{
  "num_hidden_layers": 15,
  "hidden_size": 128,
  "num_attention_heads": 2,
  "num_key_value_heads": 2,
  "head_dim": 64,
  "intermediate_size": 640,
  "vocab_size": 567,
  "hidden_act": "gelu",
  "norm": "rmsnorm",
  "norm_place": "pre",
  "norm_eps": 1e-06,
  "positions": "rope",
  "rope_theta": 203000.0,
  "rope_fraction": 1.0,
  "qk_norm": true,
  "attn_scale": 0.125,
  "bias": "none",
  "tie_word_embeddings": "early",
  "parallel_block": true,
  "extras": ["local attention windows", "exclusive self-attention", "value embeddings", "hashed n-gram embeddings", "a smear gate", "an embedding shortcut", "skips across layers", "capped logits"],
  "init": "normal",
  "init_std_qkv": 0.0366,
  "init_std_o": 0.0,
  "init_std_up": 0.0366,
  "init_std_down": 0.0,
  "optimizer": "adamw",
  "learning_rate": 0.00406,
  "beta1": 0.95,
  "beta2": 0.95,
  "weight_decay": 0.088,
  "lr_head": 0.0323,
  "warmup_steps": 249,
  "schedule": "wsd",
  "decay_fraction": 0.345,
  "decay_shape": "pow",
  "final_lr_fraction": 0.0,
  "batch_tokens": 32768,
  "max_seq_len": 1024,
  "doc_mask": true,
  "train_tokens": 157100000,
  "max_steps": 4795,
  "dataset": "wikipedia_en"
}
Each number is 128 + 32 x the weight over its row's rms, rounded and kept within 0 to 255. Layers, rows and columns count from 0. Numbers have three digits each. The size before them is the row's rms in percent of the matrix's.

# o: layer 11 attention output (transposed), 128x128, rms 0.163, rows 61-96, columns 0-63
# v: layer 11 attention value, 128x128, rms 0.174, rows 62-97, columns 0-63
# q: layer 11 attention query, 128x128, rms 0.199, rows 64-127, columns 0-63
# k: layer 11 attention key, 128x128, rms 0.168, rows 64-127, columns 0-63
o61 106:173026105122161153162142130155143141130129149126127144110162083120124098176115086061073163133139144179118101093081119096156145115139120160101123088106090131080128136123130036116109118131093168
v62 089:145098125140139089151156118147117126145090110102107115110098133117133109163148134142132169151136122112085145184176139138150112199151165127135096148185143176149135073125179112136116108094080103
o62 106:126137134066183159122142156143161124143133114109129127096078123154134139108082142172078083179081113133148111127110165135158101114110134182086140108131129024154130144193145104106135126126138061
v63 079:129116120107131145139087143109112125119134157143080120195152063156124115140116127174149096105147161071157137143123101152149166072165184127046172112116158144100125220105106131112114118125146100
o63 099:162195117152102125122110134121098156076126134064141141136104120113202097086156176114110185107088108100142150082167119150090166070147120154115136186107094143148185105131155111135158094181052141
q64 145:120153107151155104157169124144072166100130174182123089133133109166090087114093129149112091165105115111159097102143117068146131156166157180196084138105112117137087073188104136138113126137195167
k64 074:081122137128144124152217098170130096105139114059147136120121126093104094135182125143077099140094164137111095156155125092084170151160156153091131135148088105131139121099165102088164197090072128
q65 150:116077131090102140057100157097153053145133077116110156136095132110175142128107123121071156076160161111095194162143124176108143088087130195114118078123101120118193121102113137086146129117057144
k65 075:051147117119148111079113082115117063124143072057120108106087148106142083135113153113073157142130116146137133110129088125188147163185124153166098114137138100129200084135102095143084178082145132
q66 142:132081139060082157078086169090135086143156081119090163147106135109178159131114107080072159108084132149110141152131122213125119144089137108106126111152130124108195138087145100083140153085074120
k66 058:096156132139103115171099098138096142078104117187052135106150122109103139144129150169142107176082125150144151155173104126130113172113193128184125157127158160101113160146153125146119176091105111
q67 163:135162117121089101094153176095088115129156104171092134146087141146123098138095153138044101137097115143121169155156091133116149178104149165185064156135077108076153109168105133083194141144099177
k67 079:010131157187132091120130040161189128091167093164151098140116138044111072124145204114129170127124086137112099099135121106101112136160088141138107147126128080117157141122136138148131143118140131
q68 108:107192141086106150143158069130114160029102114092123147127124110130093119118148102157146131206154115207113087124161168176146106118106126141107138138165134164110077167162175118152163155118088144
k68 056:123149065152158133129213067192211152090163151158176075153156146126136131166120092127093140135150079112083127157111090122088125104213108135070110093122115131168114105135114168118111125145119128
q69 111:141119109135155179160131100157154116169136163167170128102193091130168126094166136085132145116133118092124122104081132112087112103141149069078159127146166136128162162077174137116115159092153069
k69 084:133096139216147129139092143130159065187101126149139126100169130122100131124134137144094158094156178155114169141145084145118109134138156128152143140153125151108132211093125124131133185089084099
q70 162:149180133158137129166168141118115181136099191119128109110104112111126122139163174167178159175102119148148087089135108052126108142160128124173148190167158128061091156135130128156173148099132123
k70 080:153148118178116156074064174104163145196076156151153133146174173182144127115149129143143194097219160099149170105125095130096095103156140118202136085092126159115128122134136143144110112094144153
q71 103:136127086181147142110148074124142194111154119135157107173159151056123156121102169209102184077145167028123173167108111124102137102156100112112176072156135113066129073166086139153082118114165155
k71 084:027130127128117102166190056191070105079161083144118137122101134086160087144126174153159143173112131154199095140132097138172109140146159172129091176178133115094158100186099131123174149100127104
q72 085:116116110059120162136094181123129096131072076086114142165093169127085128089091083121154057161088175192122104137165136164124142153107111156114133137081129161104173119078151120132192098198107125
k72 064:169164107078128095127087135100176106156120184104130119125163148148121158163142111107100128076082074105102165145084147089093165134116095141099063106088181073122091112077108180099152104184135084
q73 100:166137118084110175070154127137120136121177136117091171115162105175106076143140135131144143153126132186092141132109135136143151136152158177135116126141037099110130183127176139148153133098077153
k73 061:186119138119130047099099136096090186199109093155106130100158092139151131117130108152130096114074122142164129164101120115118093099074124153134147102128093162136111145164119110132175109173132151
q74 084:124098146060100177133101181094135084184076103112123169146052159118076128099083138107135036155095182160146108127134143159136123129112106172145137104102130128118160127114154095092194145171119163
k74 054:194150091109142061054098153083124096206085139111140088124134116134133158113164120109093172063112092107126149191097146078117056120143106109143071089108171116116127118104093165115178107162122096
q75 095:169143122085114142076120144168117148139156120075127137128118101100126075147143126134212076173145119180126121146126141154127131132133188138143163156136060096139154143138200090143191088143091150
k75 063:162120123059126157099094188166064125152111123142092170125162076142115154116124132076128104151091122132156097168144161127134073102116106138125165111128137141094142145138122135181138108121122187
q76 083:150188124156154085112163084123089165067170138122118099111185087099180100182208126130180161109124095112102153149135113094110154145163175104124143131132058139131098148138171133149116076079111127
k76 052:136057133142116205179132108209124105092192155149147148130138140102126100160107166151140071147151152147121158086166124158129161107109170112077166161149095129158134174119185121109100144087096098
q77 099:068116121182149096150160085094113087125096111171146169127169103150158162141113136157046147063109146092096144118083093114131115100120087070094112093138132111121103130103042160107102178105141155
k77 059:147098176140153065129185088081207124137159138183169121124147164140128138138159096121078134084149121077075191132159103116130160115162110091115090129189099100055123147109120165112096217081157082
q78 106:070101184208123133093140153100140081181119058110154123162099154137144142120119161125094100092124156134113128121117099138148111093105066138172104131102135138146146143105091137109155146203117157
k78 064:201144136154150041080155180087129108223096131109121086108124116134128144099156077100062099044116094117129146149094138126135116103085112152114076126135091140085087188094123154094150121146109105
q79 093:168082133149106159074116230105153115214113097095127136142121139186123066126103135087184078119147128185134153132079112147123110153106144179159151143142041105157133146144203117141193142118102200
k79 064:173115158136134122001122206124129152191099070143110163141119099134154115110110177138120103096116140165139142140159149121108109103092106153180141140159074168134159122123112130117178085128063132
q80 079:189136106066113155117118192118142130101173118094142092154164121127099088091109096131173078162102146193140087139110160191134131160120207127122163147128116087131132123143229105150163076144127105
k80 053:070084115150108183100156156157160123106117076114126150166125109065124077076105152142136120154183183185127093069123183164112127109170150113109140145146074154158196088109132098144162121134074123
q81 087:158184114108150078144197079175091200029195168129138121082168102103157110180211113140179166155167115127115129140138158074132165144189138113140128142112101140138098101134158117159077095125151141
k81 062:114121142181100132225144050180159143037188188153157120154178163124103118137129159160143105165145134114088137076135111111145181133136142123077146124103119111118084121154142142127066183105188140
q82 092:096158110114137095173112061138100143098091162194115140099112104110118184155132136126075178078120128063128122105155137117122141071114109105132086091142180143101120124118005155125064149126139102
k82 064:136197095110136130219124066135093137102138169094156070134145170134112123126162080119133155154159093108101124150082137107146172113175141126099093115107170114121088121127100169132114141108194139
q83 081:117080158149094116104119124084165073170112076151113138166055146138125143116100150114087105127088174133147136072134089198122092115120092165157156130079184154138178158146093154097169160154127124
k83 068:195094139059138120090075229080103142200097159103085110105131096127124151101134099062093109120095079131134153159137151140128102117106098155123115161141133162129133175098149120113157096164106105
q84 070:153069173126068167070127171133179076196134058127122160192094168141121097113064142171119050151085170135136150143087112147128087195091141163137162117123105134153169137131174109060146128144126137
k84 062:143111128098117145041098202092143110219072083129084155109114068110105099114109152078127140087125130169167126115112154157128064122102118184152146126124099144151185146140141080161163103131057124
q85 095:155145090116124141120158142142121186112160116087141099103179141127147102133174102110191065189158117178158118149110190119146145169146181127149166166115087117143101110143214099116142084112161130
k85 057:096045165212091152195160152195173110080135105156138193157128138106119079134091196144134117138161173104130129087142081139170103145097142089133173120172059127111156115147163151136134152142112111
q86 088:156083116128160167144096075134163129135139116053146118098133117123127126072176088153138156120139139147063092169119166165137131136130191127086165099157133149111168172080165182091155119092113031
k86 078:076088174210130075151140114130144113116155095155155120122126119121101073128166162068132155063197152080156175104029106149140116118132157104144128123164102135089119142079118131150128188130105129
q87 084:092134121074168127198145041161116141072111151102202095139118106113115125102134097197133152150099140099083099090119137111125168104146128119112086138111157133098124125105066205096090165120174137
k87 076:147124128198151116182080104147111135141130161158169079129118185142112119154137116117122167106155142099098157080108109164119118100172096065117120098120136143064110121142118194149128145161173132
q88 089:147050165119098143082107179107159040153117050142121151184111118046107127133044132140108151146110139131128135055073095161150125152124130175129156103153109123132191154136124121112141162077116138
k88 071:182098168082101137010100205065106147187073116128087153157127111115103174122075064131158097106045161208186088110146161141100100140098112166094137133143100110111126115144113075122158120108100141
q89 099:118095122126113163125156164211154147193139103114137064098103176096148068171170134060137109110195127053110138135130151179182087177154144133124166117097096155165135127088199119070150104116106105
k89 072:056082123127101163108126158165200131157130137123161100178106091137120107107123197081140140087154119154099075123142087132107096123160107224086145111125096121146169165142175104123127102070134147
q90 091:089075128146151110123148108112115091164127175193083141125096121141099110129090193105119135087127091119152176121151081110092162107154124118088107119145118163131121108131110161144138167130096121
k90 082:185125133075158125128131129091138152163139166115127100150097139151163147114129102122087130081208083057056136166147146070106148094181132091101112051097090174143113052132110138159082078113157075
q91 074:155108173148093178133086129042215088116158051125111132121118192095140130107101141137149126130114140134110140196146141168163153163114157109173207092139128118148133135168154082139216116119128117
k91 088:165091123118124147095089227101185052177126120127125112138124125114091124110042155108082112154092085138124177132106118159125140161093105097136133135141080139169172141137153107137186067185092118
q92 079:161087200099100167139137147154174127079160074088126143115149124126139123175088104149114143133097164092109087135112154119170140158104147139151118133124150088205156108142190098137074066120197128
k92 108:123075159125100164145149204128147130147129131155144178124101116103118091147072091121075079096109148077059115087138124135116102096097143088124159071142069125125168105135132082202053102114135149
q93 095:157101128158125116137163096159112115142195140072157134137138111124149107087173185175191102191132114239152116195109102159150147149155196150127161159137160107138103105175188125125172133130108118
k93 082:110091111138103097112177115163143083083139028035148125152088140085197095111128174145144105150158147131133101136134078151162107152133140150167116123169119144117152112135150114058154139127107093
q94 089:091126131165115164127123162164210149129167139137144135153127183176154114115153158094153111104162103136166107089133122172185114152142098127138163128165063127134144154096173168139144138133121112
k94 111:111080123150126163168166110156167103134119132149173138107171126164147158081153157142113113066135127162083125172132096178140159130085149123088133090151095131115118166109142212078111160121101109
q95 091:097206118124160094132118093132122170088067164127115099126119121163125170120150126089167172132137099132145106115169169086142097060129091112155129169094144149103128111081078094217140122082172112
k95 095:082162146155154117226106122166125134065179191139165075118152139123107116182081167080154170123150068037117146127130148154135118120138095111141152109106134117131133120123122123183116116113178153
q96 089:133125107156107132118096071136155143119155117118136129091143175108171090063138059129163125150142089128173164145076137088070116135084155144144104160120093151123062160068188186114079133145112148
k96 136:131114119183117098188125090126164159118123115114161136094167137158154137071150111132135137083124144074156154150067106103115123172064170168177090103182053135175069150114159181119105141149069167
q97 097:153092166035160178139155173114084091134084128137153076148067113140068107164073147165132068146103187154091088135164157107142160119170109131101129171134127079127152137143131109104139197113131137
k97 113:151076180069149158105123123195125144145106132191120118186152124094128142153103120176158031198138121189120083137151183129126135169149123104118148145078177139123115119108179123105065119127160084
q98 093:082138100097088157153114176146111114142163152133167118123145149167169111181153153000108083144154120140100092147168118119185111174085164125088165157139086126088138113118138069112158122101158093
k98 134:074123166112084144179153176154106075143123147146136156101147104131130103092109139071176098117139120188131137125107135151149069140085134177111106150135106123066118163100186124127206165130122148
q99 097:134132104099124098116133079136146169111172082135127080088126121108121105141132094117127145187152128109123141141150144111110136152144224088139127116057125167154187052140152102108140095123197124
k99 156:146137079081128150123165039155175128052147157160168146160146112096154112089147132102088105155173103124072114165186146129137128108104127080111123075106105131130101094096168099131098094084200119
q100 090:092144109203181087137122095173165215132167145155102117111128144134115150129148118152165134110174088077169161108108185125068144125123159096128130086109142104092102082139087156144085150186179082
k100 106:161163132129231069180132109107108150104143188135134074085149136107088170102156149138139127108127100038161188152146145088106145116097143071124120105118114164145062126162126146159076139175144093
q101 095:126110072137134124117087123156121115139153113081129192137177097110158179147135112102101140142150125096110106196170094141176172117100132091097118058091136110143136095136087103101107103116183149
k101 146:181116062093149158105149086134183133136140128074155124138156101159156157118129097125117154100167162106060120182222102153170118096139131117076141075107086127145153106125078107110069123107154093
q102 091:091166136164142108154150090142092177097141130125126090127165139122202129152217116110147119176132082165151130141124173124139120108128114082127115215086138184125103152141135115136194081188162164
k102 108:063145141180133147205151070164088152061119134134128105078176133115159074111179140135150126158102106146180133154121174080140137122143137115185116179105170146126061150165157127114234158154152146
q103 093:122133163140140119162153118130116149049156114148099130140150108131119099126079145155193121144120094119123096114171124193188199130124130112139071109164119131205146112171126134148125100078139165
k103 139:141140102147139122145161095081092125088109106105120145080150109133138108128109171158196116187087095158128095109206128156178167102122118121110121133134156135179139144200132130146146123088166133
q104 085:156117153146146118124119152121159079126178116108156162108172090102166129109114168102204154132087107156112143169093100071094170143131159151134149141140107102173097140119119165134186087123059178
k104 109:149159161104154107089120167111154103182178074077161139097120126130126138135140120158203185116093132109146157183134140113106142144130120164147109148112149155138113109126088146130206097176057213
q105 098:127101205160137096135104145106138128122162097126109108146157116104126108168142103096091169044106183184161157077095090182169147146100112085091106111131074115182150138117091149126120158146108149
k105 133:144140130123141094143133152085119083122121105064111068089168126149149144112170126060100154048129108123142172111111070133159106121064073147109076115133041151145143162107091143131152128174133116
q106 095:092055146134094146134112112140131128091112156154112147133079162123122182136129172131137091178113100151151089060109141138052149108162120134065161159163086114115141184081111132145127199128124168
k106 132:118107120054109187130068164118119075108113154141097121168142141101133163133089101119118070136076073169139102091073196143097131133121103130045107134143157063122137202081160146122165130148146183
q107 098:119139103108095128119132189093151128137174131165130137140124136070193166200150132125138104088043093113152117109124100124007141082123146139133098163160081143095144107132152105144094118068126151
k107 140:114132096106091138118120165126138163148124167133143123101119137125154158161135118142126098102084112103137097106130097120026112096139158112149121136188132118055124096113204119157136147078163160
q108 091:114118104085072150103116107134094103115130129152093130163101138177081154048078120133052122172134150146122155065130139159132116123100107056077170088104165140175176139168102173144101078129096110
k108 112:129118078084015111106121126088126078161106117116118159183083111122147128079103110115071113133100149179102120113094145136161161157124125105086126135128108082165135121158115165128167123089072137
q109 094:138101154124154126121162157135156092184076119096150147109161075129106160127118128106134149110147160063091193112047098116107108086176088089155138101147135094183182081073107104105176085111035165
k109 136:106157083108173129115158132137118083213127164113105114115147098133133127184131090078117144088132123065076149117093140087105109115182104115134067140101111114160170096085090088152145091198123220
q110 098:112139131067110135129119074129137131105118183107095141156119119163129143148115122115161085181083153213145062066135128145150127195088124091105157151107186104078128106123094073106094164122161116
k110 143:100094138057081137153153084139103123133140145098073111114098134185151127169140125129161064184083120167154089092118131090134142136126137134060127146133161075101082168076134096058135201134194117
q111 098:128133160125116121169089127086098095143081116123132133116161159175129127109131169108104112089026077106165150106157165138096141191086153146106110131170147116121090120100114193112102117067102144
k111 144:143146155132124076123161134090101116190071115097137130114157134172119113068158118102144102116125076140209153143111174123167117146066158186114092131199103140096089146169143188131154169099132114
q112 091:095101183097161144093091087109168104135120132075099169106146055143107159129096103135133131106083128183165132130104086124141080152134166141162081077080157082099148058105128131149100126078161104
k112 124:115061146088165162122141143142163144154132148074101162149114141224151158157123078102138104097143105114175155141115128111127146107143108150109116106083105118119168108117076110108139132129164125
q113 102:174166124148133110105106165162110115169141170129105167135103094127093177108163125120082088101154156148136083127153056131100186152149128148184115155164122136072177185142148143091151128118092143
k113 138:163126108154116115078079180187096183139155145111089145112098140151089185120148095099101149139102159151228122098131088148129140109183148151131144158150110144054172138147128118116162156117135119
q114 087:154150074124117124127159142169139159155043152148147053092108228146113144134132090095091123115170122109098104113146098117162072195138083092122103159129151173123107175129180144136080106167123102
k114 124:079075174199122104175156104207084149119144141201123107102125151085110126139138142121094145110157139114129149074093087143131085149171167097130097135135077117100095150144172125176107156149122172
q115 093:150109160132104148149148066118145125149156150154172152176088168096160166146131115178099125184119107147088158132087150084144176136127112064099088135170149098113113110057112092066108105150126085
k115 139:166124166094077161121145090112158116119171164166123115136122143139143133193140134149158113159097127106061105120076133086139132137161146077121100133147145062094085104061118112103102145170177099
q116 099:111169108132128111091085145114122115134148097124110134126084085077153102133133133071161166081133111149093195118138151153119055117065127094174132114114134059121187098102071094197204095159110163
k116 155:109161067110144138118122160075141129170173086148144106092078107104154089141147134083141152110156132135131167133137147101092078125150094098163125160135159096170143094101115096150189097148135164
q117 099:099120158105127164098134109136141150110158142152139138202135187160099145130142092103145162082137141139125113145097187140077176098104065216138178066075100073084089156111144124141078202165138149
k117 134:118131126114129168131168137086155137085122150133139123144144106164074156120147099142135124051137166138154139122094148128101173129111114178094171101101063098179090154115153133133042178139113157
q118 100:124099165123168089166119105142033176110128163134131134087147117125094085113140097174152125109084161108171130120083109098110136069128127094103127120155134092155077110160072129108068132137131142
k118 139:176157155068201089152113134076109180120082184138116135097201114113132131109155078154182075117105083111155137148154150062145142125060129102089133137117150175158081170154115163120094137120137102
q119 096:082086092169161079154125098152081132110193171189180107141137121145112068075141102131093110122146061094158145136129132131132139115138124152082090155133128169136149139112084206094123152139151145
k119 105:165129081128159083165077118149086176115160176152138109126148147142163097110143070111086093166149050114134130160149172132176192150102132106119108142106149154152116149115144186091125134184171090
q120 098:142124075116126089125136176106069138113121107146092173109134145135093181105111060128106036174114123125160097138114124083056120143072141111132136146139101126079098154135092105052163145172108138
k120 155:153133124079134109109100121134069167118092117110111187075177139133089172071138055154088111120116158131137140204140113103089130128093118119120132116123115101115047157155096137035149144156076135
q121 093:158104126087131115142184174123073155138102120163101098151123077090128130212138119071056073102124162104112184122118121161109083133097162082108079127183029120135115129142155110080116153112088114
k121 135:176142139064132114132154187114126160130095168174095108133147093105137147116149133098082088091138092149063122139106123118080080135059149102167081137147061121052060152118194148126137140121124075
q122 099:145145090150155149129091084152176129078114140130102112119144122170093165105141153068136184138132161110091157164133160049138164169118138118106154161101134137075100146075074098107194118156092175
k122 138:181169110112148141102066105145119102139145109109116119121166132145075098137124102104110230174135129127106163200127173123156149145148127096107123142103166140143098132095100071131159109194119193
q123 099:139131148121141141131140078133102153131133152138070094075162125093113124191187192112153199153160125108125171117072142091058143122170098143094139127129146105185008079150145133154099107117139139
k123 127:103124137114162148134155097144193109114136151127102093125186102083152146145192164099161130100097115121127134164104187054069150149170152144099107143103157143152056127163183151124140107095129119
q124 088:188104196105170138108156069119123123115107154097138147081157114121074138057135106089160187107119119071071113184146089128140068099116147078093152110117097136179114177082179115156111164089117127
k124 137:196117136100164143154102138094151121115101146117148127120123126132112117092119092120133178058172089075108110161175133187140068132127144139086153107144072163139132183172142130213126111094109189
q125 092:152103160150058151097129146114154143164118098199109119169070189089130117164148181109066156061132159109100182127066113164104117143161104132159111104155079142099156152105169115114148147118058134
k125 142:088114140185091145112134156127172066141100095171121125135121123108126105106160181088080149052129141152151140097061095155102090135135132154145106148201050091109150173085164144157165176098088152
q126 094:108118093134155156103138119178204163100201142128177096113159151138176100127114150069151121092215078096079169129153162147198121158136127125111164107078077098142072121123126156166115093154152121
k126 128:121132079125179173157187098114163124131202154188170094132166103108174133135126158145134136117153122136059123133175149129162131113145142103096106144072133126205111104105164144165085101165165156
q127 084:145157125139142139144112091113138110119126202134187135059174078136107106040127160137133143131118098132100190148134104133134089120142125091131112167182123123147111131087132152160151126033089130
k127 128:183178133129118137104060153082118121156140163132127132096114141164122093150099126119170175156118099126111146146136177135149089164154148115155067181131179114101170093106137148160133098125112180
v64 084:159110083142120143100110154124104117124143128139145147194197153141128105046096177171170104155121095169101135100083145094122113124101107083053198101109143096115146144081161139077159072175078108
o64 107:205071188171139144153095095134079153079163135169109139146126132173157130219112140173109163140156097110111156138142139143146133098119153066116124158149138152169114166139175086132176111147042066
v65 095:123100178116122140121142098121182120128092115116111089108091102080149135161168165137114160144118130143127101086177128123136108092142126096129125157169142151135066073131090068128103159102141055
o65 094:095151094121117107146128127096129127116076143111085070129103120202107123124078116093152127151090055097167116102120115179108076121148106153087123169187085103103108146118118135043140141110125147
v66 118:135093122153144152115119144153174139158151121165175148167161196158103155154118136181168081120125121156128138121081093127162145168158089116181072113084148094116121140183162164118093101165158169
o66 094:140125144136240122130181232171153084178130129138106189080160137091138105130109110175124144079121112116089163097112118188170105109120149136132129129081094092060113124146124152096142084132145192
v67 110:131136119128123130145112137150134144129139171151094094125082128143065119144082133157108069134097110088202193067151165124141121129131133139192075120152047126135110087137111120159109151136140171
o67 096:147110086088024120121116127121124121149190154139135126180083113103056148185079157136175112165151146122095180108166113115134192157113112109176114132107124101101119041140144147119080088117178157
v68 108:104120129082111092134140099121117105112110109121130127121121060083164108105134115134150211145135127141092097136165121120164131042102125151095130131139182147146148127041012140109107115019095104
o68 099:121118096132088132104174139080184148103145062129180104136115140141093103114140144147169124146146086130114121107136078096113084096139139167063161178156123133141147093137164148046146176126081147
v69 096:134127143163138073131130103148121118140120151153091137203121084121110070180120114108057148098148124130166197074117100088189140156171129144164080110156147168138131132176138192138108116180142157
o69 103:143163138121151157104099137141171104123143174174108159176154093026130094098155107128092153097068103129169120104156126126080211179119061152158143129191117154128148119123112166083164112103107142
v70 137:152121115187160138138130154137141132124120132134112129173145185102095129097109119183120098124115146132157142081127134095110118186192122169189088153112106093086132154186166142152093138213135240
o70 086:164145126107194175169158171113096145146092111177127126072105090132130102162104108137096113188104161092121140079082146115134151135137184063142134121129114118164043107136147108107100154147102164
v71 109:171120115156119107152143094123082143139145130162115131151154179060100141122131141096120176117103137101128151154115147122054140158132081137209089132140112116098123071134193128126092171154133158
o71 098:132138128119093151127117153126094111132124098107082092119155140109119061122109070109128087167126129118068155086118058136082095183088164162092126048086159077174155177158158114133214122119134162
v72 104:126144138152140170125129147121143116143116131137113161152159145104107128116110121069097116121119160121157166079078098079109126152071089135147116120123107045142088137230117124150129147225162158
o72 104:123109154161152137141200062084137123090115117158134150131132142090091089063131179130073112133215127132096133182125130095093120101143127122064093128121130131092078091096096136124149084105128151
v73 120:091147135074125122128140110128098132141100117105110119128062098142156137174144077101117118118159127095127125145144147144091144114128100129123112143155140155148123156132048063065140152052132113
o73 094:113143111145055157219154105112121116064115122096128156098137084095122124126127135091113215122198141138125156166107180154133136107136112185123111121115125139132181131159095126121065134127131059
v74 094:147123152178134117114121163129153118142159133122111155112088101159170118182156159070111186125157142104123147081083083127110153110130148106113186126126147129019185183136124152086094132141124123
o74 102:144176103170144112127109154119159133145135175132114085163099169121148174180151054128135153132117147080181154143105130092119174108127090108103112132162156098140150179169058162064143108140132158
v75 091:155114132162139172118140130143162144149152134128130107115161152125069131148125143174089132140175139130144161104116071097140155122137178133079140150094078115100124177074199227126187130185102157
o75 100:150146185198066096115138143116130158126200103083142131125150174144173115133105131175176085096087155121124162127137115171109133102179109143112105148147155097162075120095137070120059107167152128
v76 102:131088126121129123119116151115164100128097122107154125082127099121153151151115166188138165129117122167141077118166090118068100132129141127046140136165130132111143187044073146147158074098099087
o76 106:126061140125156162133138099153172160128131090116162130159195140076202134162140177098147105206133096147158149061116104150123089170131118117131125155153104162130115128073146102115123137157084115
v77 097:140132126120118117126125139149147122134112128091135084173114185161117096084127118132193119152123151094094067146155134084160093117149123144098170145116115095145171148043136120112154096097137085
o77 102:092170189056136119121092114133157156058096111141103071131183147071085104146171148132168153140092117116131166172103120125132133130123156098138075176162152066108180212113124164100130122162100144
v78 115:109134127090116099116158136143113116117104155105135102092085078139139126184161111132041126176121103159154145162205141134157038117170131154083100184159088113097152110146065125111102130132095194
o78 092:156135141079060122141181181185128164154135128115145094117090074109100153124116145129112136141122125216179071085129109105154125103150111142155109214144127091128114099220161092120147134139145113
v79 120:130115138072109105142101126116121120129091135118151112075083118164138160102114152175172155152106120139107099155152147152124048097099157090072130156156127125172140126000127129190124104084099064
o79 099:144097082093106100091150149167163134150144154131159070084119167120143150095141126171149091179130138145124105133097154116159118090171215115162150107154137128150137103091147131181115151133101113
v80 118:113142176181129156131136131140114129163149129132163139173183165131121140117105127108145118101120141081143139124058175069110146081145090123166166111098112104199091114132130140201124119165150165
o80 114:092075151126137130106158086162116096147106174150124125172169096190052140094137067076085105083132124092129178145144145102122149146144116111154102090167114107118111100098165140101116055129085139
v81 112:127109092086118108125098148131069116120132121133128094105088112129144146162119089070089119139114067102147143124182135189121100136127173124155102123180121140116155098012172068140130142093134119
o81 098:120109139097153086092089126173115158087126135118094165166084158120076142145148116160183068150155139138176132129147193141168131168093153121072062125083161124111146156115129123124045134105142142
v82 098:125087133123105106118117116105146123137118120141097093075103108157090126180134109160080142110106044141144149154109135165139093160150201088089133159132166187163080115023160158091171062144134122
o82 105:077123162143141115096128107110125102101137089093113129111140137111113127085087085184152148122115067146175105134207108149101115133103216068221110150079093209188117131059186114146136126127138145
v83 098:143107106171133148125139145135163122147126109150118110165137144110103091166127135105129152097070113131167124103131146103130166147180158147220115113072112117165139083136222126130066148096169115
o83 102:175153175080205116123114097160135101164118144162105112135150127115124131137150093120183097107122082088128129148129162094116044161145124151154099123111167153154180123134149125157076139090090126
v84 092:163158132108124152115119115118155168131106134152152118090140131189095130098115113121204121104098127104141176134115146143083069135054122115156131109101113065183081121068183134208076142182184158
o84 106:135104107111118135132110091074134129110143212192123092074117136149110160152108133119172143143152115096203090150115169144125103128112072145124099128088159066129117119059156142128092155185126127
v85 093:136158141147134163134162139115103141114118113114116159169166147118147139183149050103112167150128165103087134157149138133069088151120108164153112133125088127169075127218181118143078171153127117
o85 102:153156112128049164147138188154090189108121134156084168145125128133142109120070132135102105098141170111150072164105079156075111127141077179128125128155093164134082113148099160207107161111137103
v86 090:123159155117132121120153113114191144113088136120098106136135130134058125132099103112109115122106078188106090115178168059088073134138098131033124177134130156172135095068094137101190110118116149
o86 109:126103124140070132157154112119151125087074151155192134100127154122078170090116156112077117201179116108116120164118117137178057145097105080159045087210162155148104123180178144154115134103146143
v87 120:103193148138110112142139145121130160120117143172176113122148175105114102100151117158143118065161152083169174076089108129122129112119103115183119143053097115112116144162140116157114140175131144
o87 107:156138162098066140131098149088127180138198142155127142080130091116150153102173079047186120139185168122060100118109113099089129100110121130100115129058149096157114106141092142135132145165102166
v88 096:127119131084113113160147107115094143128097134108110133100109065142120118140188117113146200110183128136151116139136140139137183019081110154125131108164166152086137070178036145070097137070135099
o88 103:140157143153032157090121111169162101122160094116033138146112111138167135166146114104088088107179162046134116104104138153134177079110151179163186124118154169085143131110096135089126146130168179
v89 093:114104128107135097131153106135127136090141102103221184169123034087133100161116130200066109166112111132070082100143107055160148075124042152048138111156092119138128164187126163137113122111099118
o89 098:091209159180077119196159092107131162190125157166142153150077128183128106120114135138065095097103151148073149125062127119087057153122151122159158140202068087127172153126116137133192122106105148
v90 153:157112141128089142108087160099163102155138111110129150143115134159166121059121209085210150100134131101125107105124085143128110120082134142104227099132127137196177188102100112114161130084090091
o90 061:111195072115015075106079102070135139149127143104136082080086143136089178162155071136158167121177118089171137079132108116113138116143136071133121162144113157080164112080124106147132119166088171
v91 101:134155089142127153148121113121094152094192141151165118122170154152129088085085138079171157131128106098047164145065160093120136087120137080086157072120149134180153124111126156121147126118120171
o91 095:179137114118097114128061091131145062163128130108129128142100145135120172071111114095078141138138132138092098100121165125157141176133118135132149104106084136216159105158148150136140120080148138
v92 093:110123137139137150147097173126113141101161109157127141155131205148027126098097153133101114118111149084143185096102138172105173119115135136168099105126134105096116064117173111146124146132160136
o92 100:151112140142156160142088094069129172090097134115175129179144113099148141090102096176113088185188068100131137115150172118104131137164137112131138104099083123168149125151098137092104073117209192
v93 111:103130105162137144134080141133124128134199145147176129169117151155116160089122138201209108110139110112154108129063117162124181107113138127171144108115175095107119207067170169098147115123109141
o93 091:148143174161170110108123130167186092151158114149198201152110136131162157143076154171174132103119175100157126175177128091101118113125155166132134080125189156104146138093101142125110063152131176
v94 104:151124118129138115136165156113104119117044105076120117139119103104130120196130160132087144113138156135148110095175149172119099150138139151111140140141061131076145140201078087141142093134081119
o94 093:142077109111186126125163134148129156099071146102148090049128119160156117171085138138076088183118116124077109153178107093110090113152140099153141169100143132150088142155140095076176156105139161
v95 104:119107169157143133126144115156161118158100094109153128128149102129103136157151157212111102120077144178153105102120119069112178073112139167100150153108127135098092150115107166158076104139116126
o95 093:143103156157194160136160161140135138110099157102177117128106122121120142148058163141130136073139164113168109148088090156116152130230082131129154133100113106165203158100161121154125137131084140
v96 105:107131143149132140121126130146123145151155129148128151167166074099120116118127190159083100112158178108178153061134101091122195135127102153181148074104069098130120091219125120119101157189119148
o96 107:160147116120074125140134099144139122117184111181112117164155113103105092177091124113152109083154102098170132087068168060089106139162114115113128118096117155086101189159168107120085102096063083
v97 116:159159101143137119145142106135083139118136146093119152147110093178179149157138153143150122149195141126051106208135137121087156102113079152075155136181102119115142181138164182114161134147102140